config = dict(
    head_dim=32,
    d_mlp=768,
    bias='none',
    parallel_block=False,
    beta1=0.95,
    lr_head=0.0153,
    decay_fraction=1.0,
    batch_tokens=16384,
    train_tokens=147600000,
)
Each number is 128 + 32 x the weight over the matrix's rms, rounded and kept within 0 to 255. Layers, rows and columns count from 0. Numbers have three digits each.

# layer 3 attention output (transposed), 192x192, rms 0.139, rows 5-31,37-63,69-95, columns 128-191
074148157097097115129141132132135114133158176138073072106151149159069132128162125097130085069100083191149126162155106145127119167159114082087121114103070178149077122133163127120185153144110112
068048175070118133130099106106100107108157134122208143065128097062178081113143162187105134143168200171122132101138144094153148114117140185172123151078165185094096146141146117127143092076163144
183120083094077132069147155155082130109127122122186188092166113117085089149080083086141190146108170140118075124190182080164141168183083137141057095147100159122132201115171134148073152138172137
049158064157067102097146170130158103075024092166145098130133065117118135089085091131142127169158136119135070141108088119122183053102137125147139124108119154148109113100154120164117157142153080
060186164118109103117110102073135148176144118103133132114093148109169114129146051148182124180085112136145151092151090124213180123215160107154190176131146021104110131090128099164122125145103127
078077106092084175117112118165129139145204111196099127110164138122144175171135111178128166111169178126174151148071194095077178132105176137082187101224179105087058141069115145183142165091143131
119106161192077156091156120149070107124075135168128097152086142110128133086135156114139163090083163122172136105097132184162147127145133136194089168112084088140086109108146146013150117116066107
121140076100164184116141139165103209073134126130165191149097158121128153100106179180183117094134135118092086111142077099070123132044171148147156105053131142128146092055103163101136100099127093
125099141069097124101102149169135112101131130157139188180139133156074114073103049135199140132121142081158119153102091161087112158105133110106141179146191075102174125180126118076101154187149097
144107113082131062111105094111112133162163166148140128064177099112137115111146128109130153110139107063125121124040067138128082140097099162104119117103133164117122137170092111147134143101068171
162144112172158122168130188170128161109123060128163153150110133153134125137109109106157134129099163147149172108092156085090136151171103168121159161159156147123182135148113100114173119125144159
075150140110168123111205146119109126139100133150186094126161105177128100190038046097092151116149163154135131111172174078098108123190171094105146088109132135100132148160116135075088106175135106
241119163133079145120125128130148074174123093137108099155142218149117127147143191117169103132102086100211119173134147128152131128175118137092132116130134088135141143145172152142120087137179163
079088129131100153109145089114066155099114180126104127077074083189141124077139055079108090159113223082127106180086122154149148114166177154127083164141106170122143126121134106157168083136100141
102149160128127159126134169157161076105112126052123095184141131134067132166170173158152129183172190117055124134153155171185108135118128083110097143151103136142125106137197171110127169135100153
163142169152129111100168104152168097178164135135151167115115154153105180117115112094119085206172178120196177180092201194134130109145123073180123167155095164165145153147191130116110134139145113
165118080145121098122124158117204123174157161124095147112109136173074186150174135129154125199086098100118151129101098094166127154139186196137135155083141073212110128156073097124135087141145181
152147121100132092092114070110119161135222161134124132127181090084113195174166183150137154099120087152110129205140131152117147160161140098154129182110146168175052174142156139161187097161140190
101147143084096163156109123143121172123149115160157162203198109137121128112096068145135090137141164143104139102159091126174167125125131187181116170112200072113169117144115115139150148125079091
107180144183150143115037083174059115085119111078113104111133142175098146165169138122101164122130166138141204161119127138169107154140156140139180122096192104160161138159124091218165144101181136
096150123083121128102182144160143083120095087103132141125145111074205175147107069142140167134185079161158114175194122124110124063109122059054167124132159104143104101104114095139148123067102104
150103195112185093090128218148147105185197112135139065128158104154095084113166191127066158056108133056140145165084107133151117131157194127141156210115129143167113092104151174110163146216042117
197076128176089067132085168157129113148176160068136107092140202126137149163058141139125127191126112131115146154135115100114119117192131098082076190084106127054080109156089118067139142106136153
150149139105190104119077144160118170199139126129155191111123130159108096126116077151114066147176125157172119132134102161208092074113160121102128075143107095114146067133164127069084090143148137
198110122091191079073126034097161153170103099139122151120151109156106153148198192144160112099111106145067105082110129159132120101088147101098182159111105132186158128163090123171154106110098134
092111100093154068134045175191158143109095131133172065070118132132194188129161145104111151097092130107127138153116178091132117143111073065110186207096100096177170129073111054075159140106135205
106153161136141104127095151055171148089110188143136162113095101181109136084102158175116106121150090153147176145099108097185116149078125143185099186114159130192152124120097103154133127076092141
156117155069181144140168106127104145058133096109125154093078177056119149187086174145130117167121170146152114129081164110178097138130122145202118087153146149118134176086163081090100101155177172
120160113105108113092140101136176128143154126125109162087115135115128206152140181146132121071141091116130161207142123180147110158129069125156182152128112146192147088097141113192137120146036119
116112120159178124141112117113110102131141161161109124193113154130116142149171136155129104132146152096169154113102154142104127116108180101156111171145146068169118144140119146164156114150123162
153118157117121122192096084159136102121157172054150175105140143134117119128139086149125105111081115146118100177182162132112052146140122163101113077168113100124143133130124126069107161129147149
161108059110123162169153145123126117088179109106127131119122117114117117125121162131112159100115176095151107150127134095089064122112168140120083152125110113189153082135147132127107107131130122
097170146174145170089128180145119082096095143115128124113149116101147124093172067100099125171103115110103146096144029148115093124111081128198100114057130120119163149107129107080157091180142096
180162089135197144140090121127161093149110128189131135090107125081132096179109163100157093126161073094106095144096152118113167113189101166135131141192172148094092139073126079129110122162197101
157156121108145149086085157135113100165100156150071137144110098081144118087215113179086187196129089110147133145141081128176173111153131095068153129148132137117102109147076097168130146139102114
145172126141167148154161153155072137100109136115139128139130146126197161199168114112085093140098092110137088101206202113165142145138121124102094121077071185097067139093169141195166129074084157
137127165134170137111143173054199126144104110109117190163117132096094162119114123192142136081118126147121183122150104169133110095123090130112154113112179174110120147119103142187110118129204157
085123091083132072114145122100089115111141212105128120121118104131130080153159157114114091097127118180132074090101077157165150125106148110114056114139142097104130181143132116084119154106146134
178152137119125094137103157085167097124148138152075160099153180132170160149169107171133116100083142141126135158107148125150144125152085130159079118162103113146126087154065094059132138106082169
091165144087112154128153101174122120143130132140123140135051110186148120078105093123142122136150162139072135127099060118119121136093151128114075098101100103120132111107099142121102105147110083
103136140148159144166154082114158155133135082161142180139104097062103159132159156124169120141123136177135142132138195147152105149076147182163115111122152170092106126080142133145077138114113094
121085100147116106147119113157076160189163102157174151115117124072176127073144069111124131108090147082136131146136060156076150138158176134126150091115083138151130131143092137134128096187069131
129088122118074132140126107093122135127081115092118055070144142089110056117113101129142116089164118104097126113124110093148121133113103136114120087104145089162142178152083127110152131145123142
123122125079125131129218131167119100098202120085104116092133106118075081140098150111125060113141158137183131124127171148098121146115135066099166038118116176090155155114166128115119178141138112
145130138113155128192140137146088119079067131088165159082119139178147142141140153131100106137117172070111112072066137087110136125123135170124101112118141152144149096176146122084110070134127144
064147085160155078109158154120127148135129101127180103102063158145125134163137147133112120096084134127099119170138088150044098123107128096064124121151127116187183134105162087102135075096142129
128123152115141106177153175100132082144194158141130143218141105124162104124129104161138139164117096168100131166141092074137088096133129116112148134124092110089086158162159130079138138108115136
131103146105079138157153143087152184164143141123102130136117154173096084168157130094106092150158133116129161124057120125132163123071163172095099101152123132143160134143199116119140097182146157
146108081160092178151106077105087090132105133107063141106096146122100188106197108182160100157166138156140152121131172190104169090100111155039129147138090079094116097157113125108147175102104114
071144134192170163148129182113113126126072108187137102163075058096118060111110170088155114056107125118165176091189118181160132149172134130184212117192180179159110148078136118108165095122187167
108181135160081177108167115080123150082081146128102123182167145132174122157110177102134168147124103085152160081134124095085139126145137120134070119112139108145123141126085134250165050114152103
048131110130092152127110189078115118105174188132138145124078104073127108111187110125112157183183139154155159122125113164152129153099096130142151117095132146108181151115119134106144108173149114
123133144134118169114179140095048159153128156153116132152160130125102121099131102139176183159101150181122111137159098121086122112147149180176141135169181178135125136148143148130122100060126109
153099101077108157137154120168084157145152076098128136158175080069134054140173088106155126138147169170087117088117077132055098125123112094116134132126066132103106169146106170123133123185129101
137152176110076154124134086147146061149131109109128127096128113167113122115141078183129159143111137160139117153172109103094171161142159208154127145075109163124144114166154147111073135112112132
110068133166151118199104142110099156118092128155155149169103138113107089146083146111149091121084176142124143063118144109168161137177135104167061133142112128112160169106140134090151121074163121
208139152137113129112119155148120122143149116128116171144117131107117170181133158187097122145106135151095136163155123154145118129070118097106139122122113110139107133109141160130105131142166109
111173155125110080158122094162164138109095118111145114071111104156124174139110082150108156178143108099089125109115139120099119112112110095120151130127102131134148114136141139135121137112165140
107141113110104133119151119092119117127120142110117124142181124116153126114133066129155152123115124103119149131112153124158121132150120155129167128117139135118074121123135129140108115138095153
085051125148159080148180176121142124084144159124084132136142147119171113190116179105148124101087112133138156138063108154116110138095137108123109116162152147129062147114124094121138132071197122
142105153119123129087096119139121133156106147116117111141106130135120128112162170147124141103151093120138182188108126131123089120108115204134146140147130128155118107133137144103160099108151111
101109088181139173132081169142138109136104103140136150167107112078179118151156213116178120072170144122137128101132110091107047125164173122142124116127112130145145126112090141115125104097186158
148138172100091173144115124120109142098159098137118168151132100104107121111171138166111128102095126074128118149101132135104096142092131107104158136101129164165130125120113141125129096108177151
129165158140124112109130127101140127107120141137133150115103142165156079131071141123138176117133116118137125139122154109125179132175073147137107114159064112131148104127114169155131158145161157
162158117125134149140130102163151091156088077148127143137140130118130066107108118106115161146170125180110126073145140072138110170135109142107152143153103147129170155136106145170096125119151098
087194116101123157103116091095133142075145129105088110108147113156119172119121073164120140119111139099149123112148093149148135112091145151064123137097125178160152137115163117173125115155117163
130103152118103181121125115110124102135134098120120152129108152159136150111128132178117094137144098182105127171118125183147094105138176104095154099103126165151170169143158114140144154141126122
129154197186147135083133148101157087134125123119136162116106154172103139159116118101124131143101126125126099174114133138122134108092127108121113110125114115123143154106120148133121099168157114
101098103121148112113128095127147141090137159105132117150116150134113130144144124148140123123122181072122106169116125125146146130126124146155102127147121137136145119129119157162122105129133105
165111121114130143132074106122120166130131121118130138157128108130154155122099125135128110157146110110103151132132152143112115118089128132143084109147142126129138113140093157151112149120122160
121133074137139092193092133137081115143126160114111089126151095081125118165139170135173142134098138144166099098129107133163103161104155152192133136128131163147141098139144177127133097126124142
128131162140105124115152122099088120104110113124100105086115118110128156137134096109166114115133155134132151168170162179176156074131133144160107095166145108120132127127138153154090168171154168
134175179112103106113106123172149078165130079155128133139152166118081137137087114109110133113143141205115119164123145143164143094149119125135153136100136138121127084125116086135101109094109132
182145129178130159079096127094141148123182078104142073127196093153120150120128140132144119102134103140156129123143116159112157150147142107123146143129156113180149139092108099131158153116127132
122127123162120073105163103160099104088108129115113108128148158101122153138114132158107097159132108159146092150136146131136143101151140138143128134135115129108153108133130136109122111085106096
133115128166112128132099146099132146112169167130129129178129117143170080127129129096151126137128120083100105098136156119137127165128123146112118099146127146098124118121137178107121088159121134
129090149153151115088179128163142135100146104137105102067153142106087153126123189181092147159168112143152163155113106153165136129210104127129164160094116121163132093120134113107156160112108114
086143117112144145148149158145075180151138109136067073073105100088138108103153136172130120100166095166095090172136111183141120138085152138080185158179147145096128137116115105113106121128133147
150128111168120126081120110107160131171144139155139103138144117127141164123143122153167150134098102133117105104127108156142140131119128123107148139106114120149127104105107101160136115140117111
088130113108170130121161124132132150099110111152140143094134134157111138150115116093127115136138175140147143145123110122149170158144142129107078137135132098144132136144150100071130180106149178
103130110186128116163118140113099134135139129138139112096134138175134159125125151116101099151103077119174138150128124142138125154134141118128133128134161134124096152088151137107109178094134166
# layer 3 attention value, 64x192, rms 0.145, rows 6-31, columns 128-191
121078146129146125128076111110088129141161188145167144097099118147082089174120115181105111096127131139137137160121124098130147086137167178096181162135141126109177154115169136131116081099150097
147067095148042168151165099105083095141185128115133152077129110128179172111163120166110164130089139130177107072147136110108163171131097073168151207169114114160136132094083140128093111143154153
148166146126121122129126128109159115118082115129172116120114066122152102131105092141089157066131127112107165118153145110058090144114084172139134094125095151118140129122175086094168169095130190
104114141118122132127163128115112120129150146149137114150105099118108109115134097101196171152124118063120143133132158115141172116125158147128131127130122108129100152163121105089109132183105148
140146089158130095168156119113134166106154131111164120142093112099123153139138087121160086126123135150117138113125161116148133072125126199067154072169097123096123145149149160171149106142150120
109127101085102142064112108136094094165128143088111164135077137136130116074094069112132164098155146061157169143129110085128093138102075173137145081120108170172133121156104123117090120149066137
160168109108108097155113114126173126109136131153161103129152145128143078144120128157096103099099128067078129124166149050074107163131113121102140132062136138145113170160114131117112117102137137
110092144112069081130127088125115115163146098162116145183148148139092180135129091142099178163179080188114040116130123143147137153109140089095158156123152094129127112104173183038144103077131149
136138140122131104116145096153136186144130132146137162095082146148128141137086124119117137142100139129132104148099157135185147085174154183082136123111069118103148093160095145157150123118140121
133118101187098122143076121141150128112136120113134107133100194159107167090141082061095116110119156116138223069173165072165162155105143099144148119137137110178198185160081144108141105144100096
130084117059129170095160157129111137086120118134143149087119071099100158150130113177153138103143141147145159150149106096131163122111117183100185140116131142151069111150147151091109142140132149
157103154126122117121148122088172078150145093165115096134137164134099119130146147190133126141139116132103131169143147131130171148124134122092123100127119112135171183152094166151140097108147157
138128136127110187110164157138148123131100170156124109073146116100081129105125144146119134157148143120074124127104125117134131182133198145055181114144173177152112092137169132131108062169120129
093113113104151108167132128098136121089168141107197132145122172119115140134105133168118086173158152048118106171141130111116123154137135114181105160151142174138103129121173095124123103131145154
103161135139178092118114157210130115158138107150127073125164153158141165086122138151098131131083136158081125154084155129144126160091128090124158134168111125137137120161145155114069169106150170
081121114066185144125110146085096152085123147120127121123117154124123133155159112142188144188137117112113094140054137134068120134104128120163144204132153081167149151094148133124132118145167132
137176128137099115147125101096114129101135158130119153088142142130090180101132108137183198134103110168139155162139084208125160136145150125134114158148135093136077112077101126112149124134091138
086189165081123123143088117124073096170108101118109160142104155138150154153135130135143129110137126124132189171130128050140123129168127159143106145093153126115177112122118151128106110165083102
166145116138144168146120123117156065086157165120142105138135111137057153109191117148143140149100101099101123125137114108142075109200092094122153134103118143092190138120108120138147072168189119
127169058177138098119108174148167112128126100143162138113075112111118143110129120121106143125199108106072099110162173138170167162093079134157112081150107143131113089162156185152126122116141154
152110174135175155142110157157148177131175117169142065162148089210149071165108109138132120130113089115083148121101092142174111132153119081103129145121174104127128097144127141131127134151087111
149145134111115153109152136171167136120174098126118142088137158114120124114107147183096110090168095140134115100092154127103133141118119123120199162136099146125107127145115143131115105122040079
116098130132188140151127093138134157151143141136149133110167109114174129148155176108140146107177137168145059188139141127108110105117143130129136092126172164085157124139121090130173162118156160
126130120154148099133154096130188106130087115148133118084137075149124124104130132133147144094096079131110126114072089160146199172113098102181103088099143107108133129110134158091134131149097123
147135102101175116124109076099142138158150143135156118092064155161136125096166124134140176098138095117146179106141147118166109120073090116078123165084102128144115129155157102146056119079123156
100083137106166157108133128104162139125124121123121149124085205187147147179083137143103110090153143136133155119151109123144156122094159088095156123126146160190126136097114175136133095060103124
# layer 3 attention query, 192x192, rms 0.124, rows 96-122,128-154,160-186, columns 128-191
134133133131130138120111126140138112132134116123128129133132126131129128116139129124122137123123120129121124136133135124130129124121121139130123124115130125127117123120136135127120120135121120
134131117135121119127131127134135131136126123128130140112131132131116127125122137123114124124136124134120131119122137129134133130136140130130133123126129138126132130134127117131134128112131133
140117123140129123135134129137131127124119139125131124138106129131115126127123119136137134122122130126127127128140127126121130130126126118116118116145121121123116134134133119126123117136147138
139140140139119115135123153130152126131126144133140103143115113136135120126134128130141146133122136137134129113145122104108123136130118128119106109150118124127122138129140138119138120136145122
118145123125128123115127110147117132126120128135112139111128143134130138121131130130118123133122142114134135140123127149149136138138137129133124129125128122117130114118132131139124122136136132
164130122149121117134119126116157123148137142151116119138123116144116118127130120129136137136118110148135128115122148115112115134116101122131116117161121139108133132143129140113112100150151127
129119131123120146137125137078109133150097126141132144153116129125097113131129138119121111150141122124134116143145124148135124108141117116128116126132127135126131131154124137114123121124118121
099105105123141163122133121128094129137129110112106162131137127124119130138130130132137097149131115120148085149134117135117135119124158106125114131135132124138136124108082110146136128105112122
119126138132123133138122117126119131135127123135122125142124135125126132127122136122136130137128115127124124131134132125129135123133129124132125135134129123142131131127116123128129123126128128
126127119125129123130131130129125138134134119130125143110135125125130126121134130145132132136131118138129125130126117122128133111131121127124134130126113131128133121123118124127135122132126131
135131125131136126126137125126129129122130121119127143127127134132133132134132131135131120124127132128128120127125139131128137124127132134121120126116132132125120115129128117126125137129133129
139139135135120127129128126123138134130142138132125117133134128140112122121120132137130132139128112139123120136127120121128121121148129116124123121132120131134117128132134122122135124131128131
124117124146139115138122131114127136144113148157127133122119124142139104145127127125131114138123116123136120124140125115102127118124105127123129125146115119122121129143116124121126119129131137
131106128100122145145140137109134122155135117118128137130125127138129129139130123133110105138114113128132121146140113114105133100106126110120137144125142137117119154120090127125143154117106144
134136122136125107124121125145133115110118133146133101120147123127141134128116128126124147122129120140128141108114136108134119125141140136120120094123130118116110120141153125131126116122160121
155114135119112115148127138100130118131129125115112127116122134140119123134113133107131121137107124121117121123122135114140127129139117128143119133112128128127136132132120133110120134112133134
147187197090115181169095145140107132198161145131079102123125066154150113151081089072137150139196109124220146117086134154012000100123135154066105047083115087148090148201178082070118170112032177
124178209132201077048156119114121207161157204006101051112206061071189092196081148151190186153142115156145165081170186105084193226125187118124227115060255127179132054112095086157120107210101133
126103071128150172127162116106214080140193164187132114185178115099143255162110233117039185120212055069128087113167169136214068255110111173082154135073054116182170095159032156180139073090137057
169117108121180194098068112124149089138171130107152137177247080085160159032073072069200101204026121065160115095255103088072167152185171008032181137170175137129173111057130118090078234101083053
148088099122117133121145047164132183135255176107131146000201085073137068163196154170081000074120180077099125140097106139111184192186133138084111098159184108105193114146209101171065151196059147
133188143070193092034088110077082117196196171131148077114108134235075169157095131094000039117139178063127058107145060150109147104024117208125039210147168137032093255155093046114122165159124198
177117113148089072132138065119076158076197216255142142170168141130081070143153190229130221168133121010188173090121037144145074203105073100185072186136133189142148146214149085124146171111107071
047137126095103145147149076143112133134142191171133108167125111190191077076091100061102136120102155255180000157154079057086141085137178111088181152154119151091109137049000178133089197175171105
175108123193086203122113094117124122213144090160064078078170246089245160125096155097098052157172122141239184220117105168075138046136135162214103119100140146124162143131133119232143137064069137
166175221185154122114128126068183015100128165082120150095074134167117065127138135143211072070095069109083112133224111200255097160078138115051128181073115077168098153108158112079112152134121096
255090189168126203166165117156255145209132169089141095203121126187091105091190134087255110088124122076018158126041173165161139191138097116055115200098159151096167081183105073165152105183149103
152167091104158146106009071135106185168098144084152096166147148153130255062161147093096200097117136077133107043066084154160125117112123168114085156144148128062132163102144165141091107109076133
135115196083179127163080088050091158136243126114088077117145186089127141018161171089144155228131157110029097113130159065128154184139097189183108042162086132173210191174091127148114121151153089
130142212090121043076083125140116165119134117116119125048077144148115149074177100166063173173158138112152115117076131131053087212090158100146125095118125171063099103086190177138121048091146126
120165189139159122129073152140150138134090157138138122146097074119180150086108157083136103116160149126109180090074146143096146126136106161177121139136170170122086083163102133141197116208136116
102124153135144122135115168065101140136138143180125130143147098111152110073127141123156135175075114141092156080108161095197116142139138135145088150140151109125088187134096122162100123101088124
105168096105113095099106121140145141110138096123105140142169113109183133141156101092148135184134106128101118139103149100162127120159137138147133120211127152119125133143107144158123079155107114
055070093135100100133148142166122138111150156165116087105147060097171123133150202151137166132116163153110148116125163075105120150115104141144136136139173162147110133082108130114183140035090116
115113185131147101174146163145147148169196121115097149124192182160064131140073077066113135167107089096110137132111169077125160140134126099147140162080120137149182130158105088085136165148039163
135007167149150238165204201041070047143129110195137167198121092125089137240114120105074144072109177109130152129113171104101193074094058021122184171116178114142104166100068182046058178034103154
105018136141143117145220194102108096216120081157133158168185133101030068239078143134071048151181166169093121191176127198057255082158155032235121066070077019188121146089095133077104160191129165
179152152152106124134113028087129161094123119122207148085089122157204116061154075104166075164077100122080102104137060099141088167150176126117066085219123159095148140144105176176194142132105056
156147144088186130127064089129172163138108141093155123100123124090137175106130149103118118143122123128111133064082141108147120112167116163197108115171083137073143098121175179168132060149134127
183092141134125133106119124140131119120151105105114088110119147150169177092168179168130176154136135160121161056132118142138079116141109182154104107111083116095116120108086127123154141143148145
145173140123133204103180114126155073145103028117114153137110139172079109138106065097119052155134124130197087180162114160131129103137199069143086072162086098140137093128125164128189193161118100
135117209115179125092111136125121185115163194190129126122105133141128133077188164094126146153130132112101184102128121117166085145097135196156108124159134176102155091159148108067130089155186134
063128069106167137114125144157094102128136019075098127080090121090138156210100141151141084189164169146154075136144125125139136069096209077162117112142122138137160159046100106168163104047108119
138169124108136117136116139141132121138128125163103166095130078152149144168078105107134135134155160122169144124082122137094093110144132120120126113108102113126113151148161127099102160109078135
136157155109143103092103120144113178154120174092078123114145126137107137152109104157132148110117117124201123156135127156123134143131149088124146135120170140152131098133113143143092124156112136
121111114121122139131159122094163099144121113129119124132139140112149192131134142104145130121189114102098089116148137137170105191121128150126147098136127138171172106151054115126127131090117126
117102099143126146134102123137168125150129115129163104145134107102159140105100104107141137122098106109115158137181111130119126122121075097123129139110138146104129128112109093131127140122131125
126113094123105112150148127104138133125158124146133107102192092093149100126134126121072112117130139113082131110106150126130171147150152155156092124134150134112161122127157092135106151120119118
169127119081138121065102087116115118162141122107163049129116154185139142143108129138059079097107122121123077110151130132116082141110123157070089144120133156114113160128104101135162133126149163
128162145207154147082132123137081118130182175211185121178107126101108125140156167144129167129119144103145146125139106145110125196102121101137100126201124121123144136155151145129147167170128082
098138114135158160133145110147117107136109153150122115110161110159134098111100125120110160134113145169119061145152085110150139103142129118124160116149117140112141131080110138126127150137129124
154123152119107134120113114124128121142130113138120138123138177136138118104135145110131082148168136153162144148100133139150124098114118148152139097153172133145158164150169160159111142094093142
122126143163138130132117107093128061113119115112147141115121130139111121122139175121153119126147150150108120121157147148188124136095126112074092162116124118119138124139161135121100116141112100
164089157167158131105119128182161143133112136119142124138152106144139122080176103140192134091138146108076123110080147101116136167132077172146114156099153129132144143141102119127129135139145122
125107137135112092130138132133142140113144129115131129144093091161068124146108124125150143064117124140150081073103140121134126100137119146136136062117161136144138179170146146123134095101117135
114145124135158120145138115165169124099107137161128102093128153140135149129144108109132106148145132169109133077141131128106136124109116168121121132147136088094150160156124139107141137148142143
149100108120101126127128088119120107092119111114136107136110124107095155139116114075142151183163133074130175113128160112124186141130155150163133094144119126154117128136146101141103157105138104
124127169144121121122117126121124093085145100119146126074131132107118116142144124093171140177146137081106147104081138098190183111114109154114107115159120116102140199155144120137146107103110143
124112096190087139169118118122110156138126148137109205115122154111230104135119159140114139162138123151113146167084120118152119124152107143147116194093128144117101088116137080075100080113144109
102107114090108080135162131103115140088114071101120139164145089132147156201132173103146133137129115118097126089099165112093150083123124100118169137192146101189188194144102132148162108076124157
151130131101129172137134108163120101149089137107126134052109148098126136145167074127106104168150115137122150164130052139163148108132165126134162109110127136109119151126136105131079110108143092
160168143108119150126135095150143151162095164095114142127174127128112145092138075106102111143144182086115095207182107172131124138114165134114160067101114146138115088084128102128156142133105135
116112147143123114134105114109147130133173140107128096160098175150091083130164099122085188099066148090139099152109108105104126119111100139113127169105160157140116161127128134141108151146126133
131094139124108149153162115133116133141127113125135111128177095133081141091156106099150151102095149132132086114164118164113151087135087079147152176150162159129133164139095091154120092106138111
166137115128098118152114150145146109129124080161138111152114126125141148117091140084123111121130093167140178162138176120106182148128090145123132107139105137091125122148091132129133118118103184
144107159115177129092093145139117121106150118152137096150162116108104143109159148116099134161132142099124164099104178118083149169113164101129139090125094139127100145135160147147139107108129145
131127119152135116155135116076130135129134118135115151108140117146146116185196116097166128174161149105084151131091132089178163096115115116124166137157106087137139193161105101160118095121079166
125120098129149108148140163109130105080095148118172129137131097127129138108125127095151102158069146075164133093147229089087096154119076142174132130125117123148138160149148169130181132141130139
089077143152087086155123113115134115070142065176088098133107091117143153151147186099145097118139101174152123103091143130146125111133138084128058164131132152121156172126148124099120106101107142
130125103123110096115130183111069084118162111119127150100116130112164122163112071144160143173094168065119133089150144058122105124121110121134106134141159132097141167127180150110074100082161181
138185161066115199169102132117131135163105144111145111090154093177138135127095100093131177141172123129147129102090115151077054116121098118099111106111121090120082141184127083114124151126050122
118147174129134129036157113123106157199157198050101044121148095097101127135100127115159174191165130148126141140142173106090190202121190133112170101130178077171113091137113090153113137179117067
127094095135111142102100148124176110129192135128123135162179074149121201145130197160111157129170084085137119134179178127194086227110126159112127088131084133156130158140093152131134114064153074
189092105112133160098116121117138153150182121102147110168236115096172145051158064125168147151014107088155103119188111093102145173164141088061143145131170123162104112107074138107105186147108091
120100115141161192122191062188142206111194126113124121051144105074121126161189147129128021112137129078122131157127114122073100181160135143054128070158148137135138109167194106161100161163107121
158180124084177088070108132089120123132163116123119063131170138214097163120114137096088098137102150123097116135143131135125145089057122156069055153120171116047091255140105086097127121120131175
194101149120118070149097064144074182062144158209150152144174146131126091131136158199113171148132153060166188056114103124129098173128080120178107171144137161159135140122122126145135173074124118
047143128126109155122181111154098162073119167208182120132114150210158125103104143065097165139096134204147046169134149085091089128130161099160164156142103135080133128062104152122104159163139104
165102114138138190141085062108171119168129125116089119082128202094219122149137127150098078152151145134165179156125142137110119084141138165191144167077136169145177112102103140155123155094152129
142161170157133143146106121072150102108136166109146104070081103167102124142101153122155088095128136092111120178180110175201098150068134131062146153085103105180106167108154119097162122151159083
210119182124133174107152146150206136169113138111103099211126146160061127119155119116214074111152145098042138124071107137125110194092125098082152136089153158111152078126117122168125159166158123
# layer 3 attention key, 64x192, rms 0.148, rows 32-57, columns 128-191
132129134131124133130132127123125132127123129126123135125120127126130128127134127120129129130124135122126125131117121125126123127129127131123120134135128135123123128126136129125126132132120130
133125124134126135134130120128136136126127128127134121124125135124128134121136122128120126129133127130126132130133132131129130118128132130125129120123130123122129123128123129138127135128138127
135123126129130126148118119130131123131124132123123127129134132129136106134126143117127132130125124128118128121124123132135125128133134134144121133136130121124128121129118114131114124137129129
128115120121145116135136136127119129143123127132114132126118134137135104131131147117128121114126109139112130132129130121126128129132135127142121141125138135127132125145115126133134122124132133
126139120127128135118132122130120115127117129125126124132134125135127118122118131119144125131119125128127124119124136126138133129132131131138118134129124123112133118144138124122131148141123131
155138116135141120142129121145132114128131119131118131109117125119124129151140146132123122125111112153123121147109110111118126123118136114121131125124135128131134125141135117143142135112120132
132120127137123118121138132102128128135136135133115137134133134123138121119151099110123110121118119138131112117126131097152125138140114144151113117143134125110117091128140124129118115141129122
124133127136125137117114115128106115138124125122109131118141138124139150124134116103114140140135121135138129126116121129133145127136153129125115137136128131111125122123130128116137113145131121
123138131127127130131129133130127129124129129131128127125131121127130124134134129132128129121130126131126126128125119124129129132130131131136126131132124134133119127117125135140130123115125129
126119131125127131125122139134123124118127119126130129111121126121119129130116123132124131132141123125127127125131130130133127124135138120123130134132127128136134124127129137127123137112135136
125134128123118128128141125117127130130128131130126126143133132126127132127124118110128137116123129125124120129118117134135140141135121129120130127136134119117129133129135123140137126130132120
123127124119135126127127129128132134138124127135126124127133140133121134128133129115132129119130121118129118131128114138131136136144126130127127131131129130128133126120127125136144127128120136
132131131120141130131145143113121118139121122137112152107127144140125114142128136124125108112124112128123123140140124115115121119123128111121129138142140134140137118139107138131136134119119134
131120117123113149119122118123138132108147130112149124122125122096108131125099129128118137122137149126139158137140123132151133117118130112121142108118111126147121148137128119126119117103124114
108110129133135115115111112135139141132123114149137116124126126142113113135117132148118117106110115132120126129127133128112111135127114127128139127135121129113129134132122134140124134109124138
128113136131117127136134136117142130146133127139123144119124124133118129134123142128110138125144115131126121139123138107112131136131113145146124114133126134123131139138143136130139129135135149
154186190087112180171097138139112141192161147126096105126117064152148118152083093078136152136190122119207137116090129143032000096117136158077107055092116098149097135189170087070123172118036178
128170201131199077049154120110126193164155198015111047121201062076192102188086144144190184145141116157142164087166191104094188220132193117122222112062255122177122069123098088153120107211099135
135098077133146172116152120106214091141194167184141111166178121108142255158122226125047197127208060072121092116165170136218058255114113175093150130074060110170161107164043162169142073097145051
169116116115178183100079117108144097140166121104152145166239087095159154036072080077186102193033113065168109105249099094073164151169169025044177134167169140132175113062132117110074230100085062
139089097132121136123142051164133176131243170108140143000186094079139074155192153170081006075128170077098126139103110134108180192185135141088107110152172106107193119145200109170058148193073143
137190143076185088040091114087093115197194175128146072116112140220070157160101133093000047124138176063128069115141063153114152102035117202122042196136162132038095255155098049118127152158124186
173114109141101076138136072119071166079191208255137146163155150126075079148141189219129216158126121023189158094126043140150073190103075099179080187137145194140138145203139090131140171118110078
060136128106109142148160075147106143134144186176134110172128115181182081088092103067105133122101145250174000162149081062083137091135168102090174151157122155097118133057004176135095189162167112
168111127194091198112113094121125122205142095155066085078162237090236156127103151100090061155168129133230177205121111162073141045129135154203113115107146140122165143132130117224141143065072133
167172218177157123112124130081182026098127159079128147088086138167119069131147121147206084064095068115086108131221126199248101169074139116061130182077116082166092154115155113080110163131128108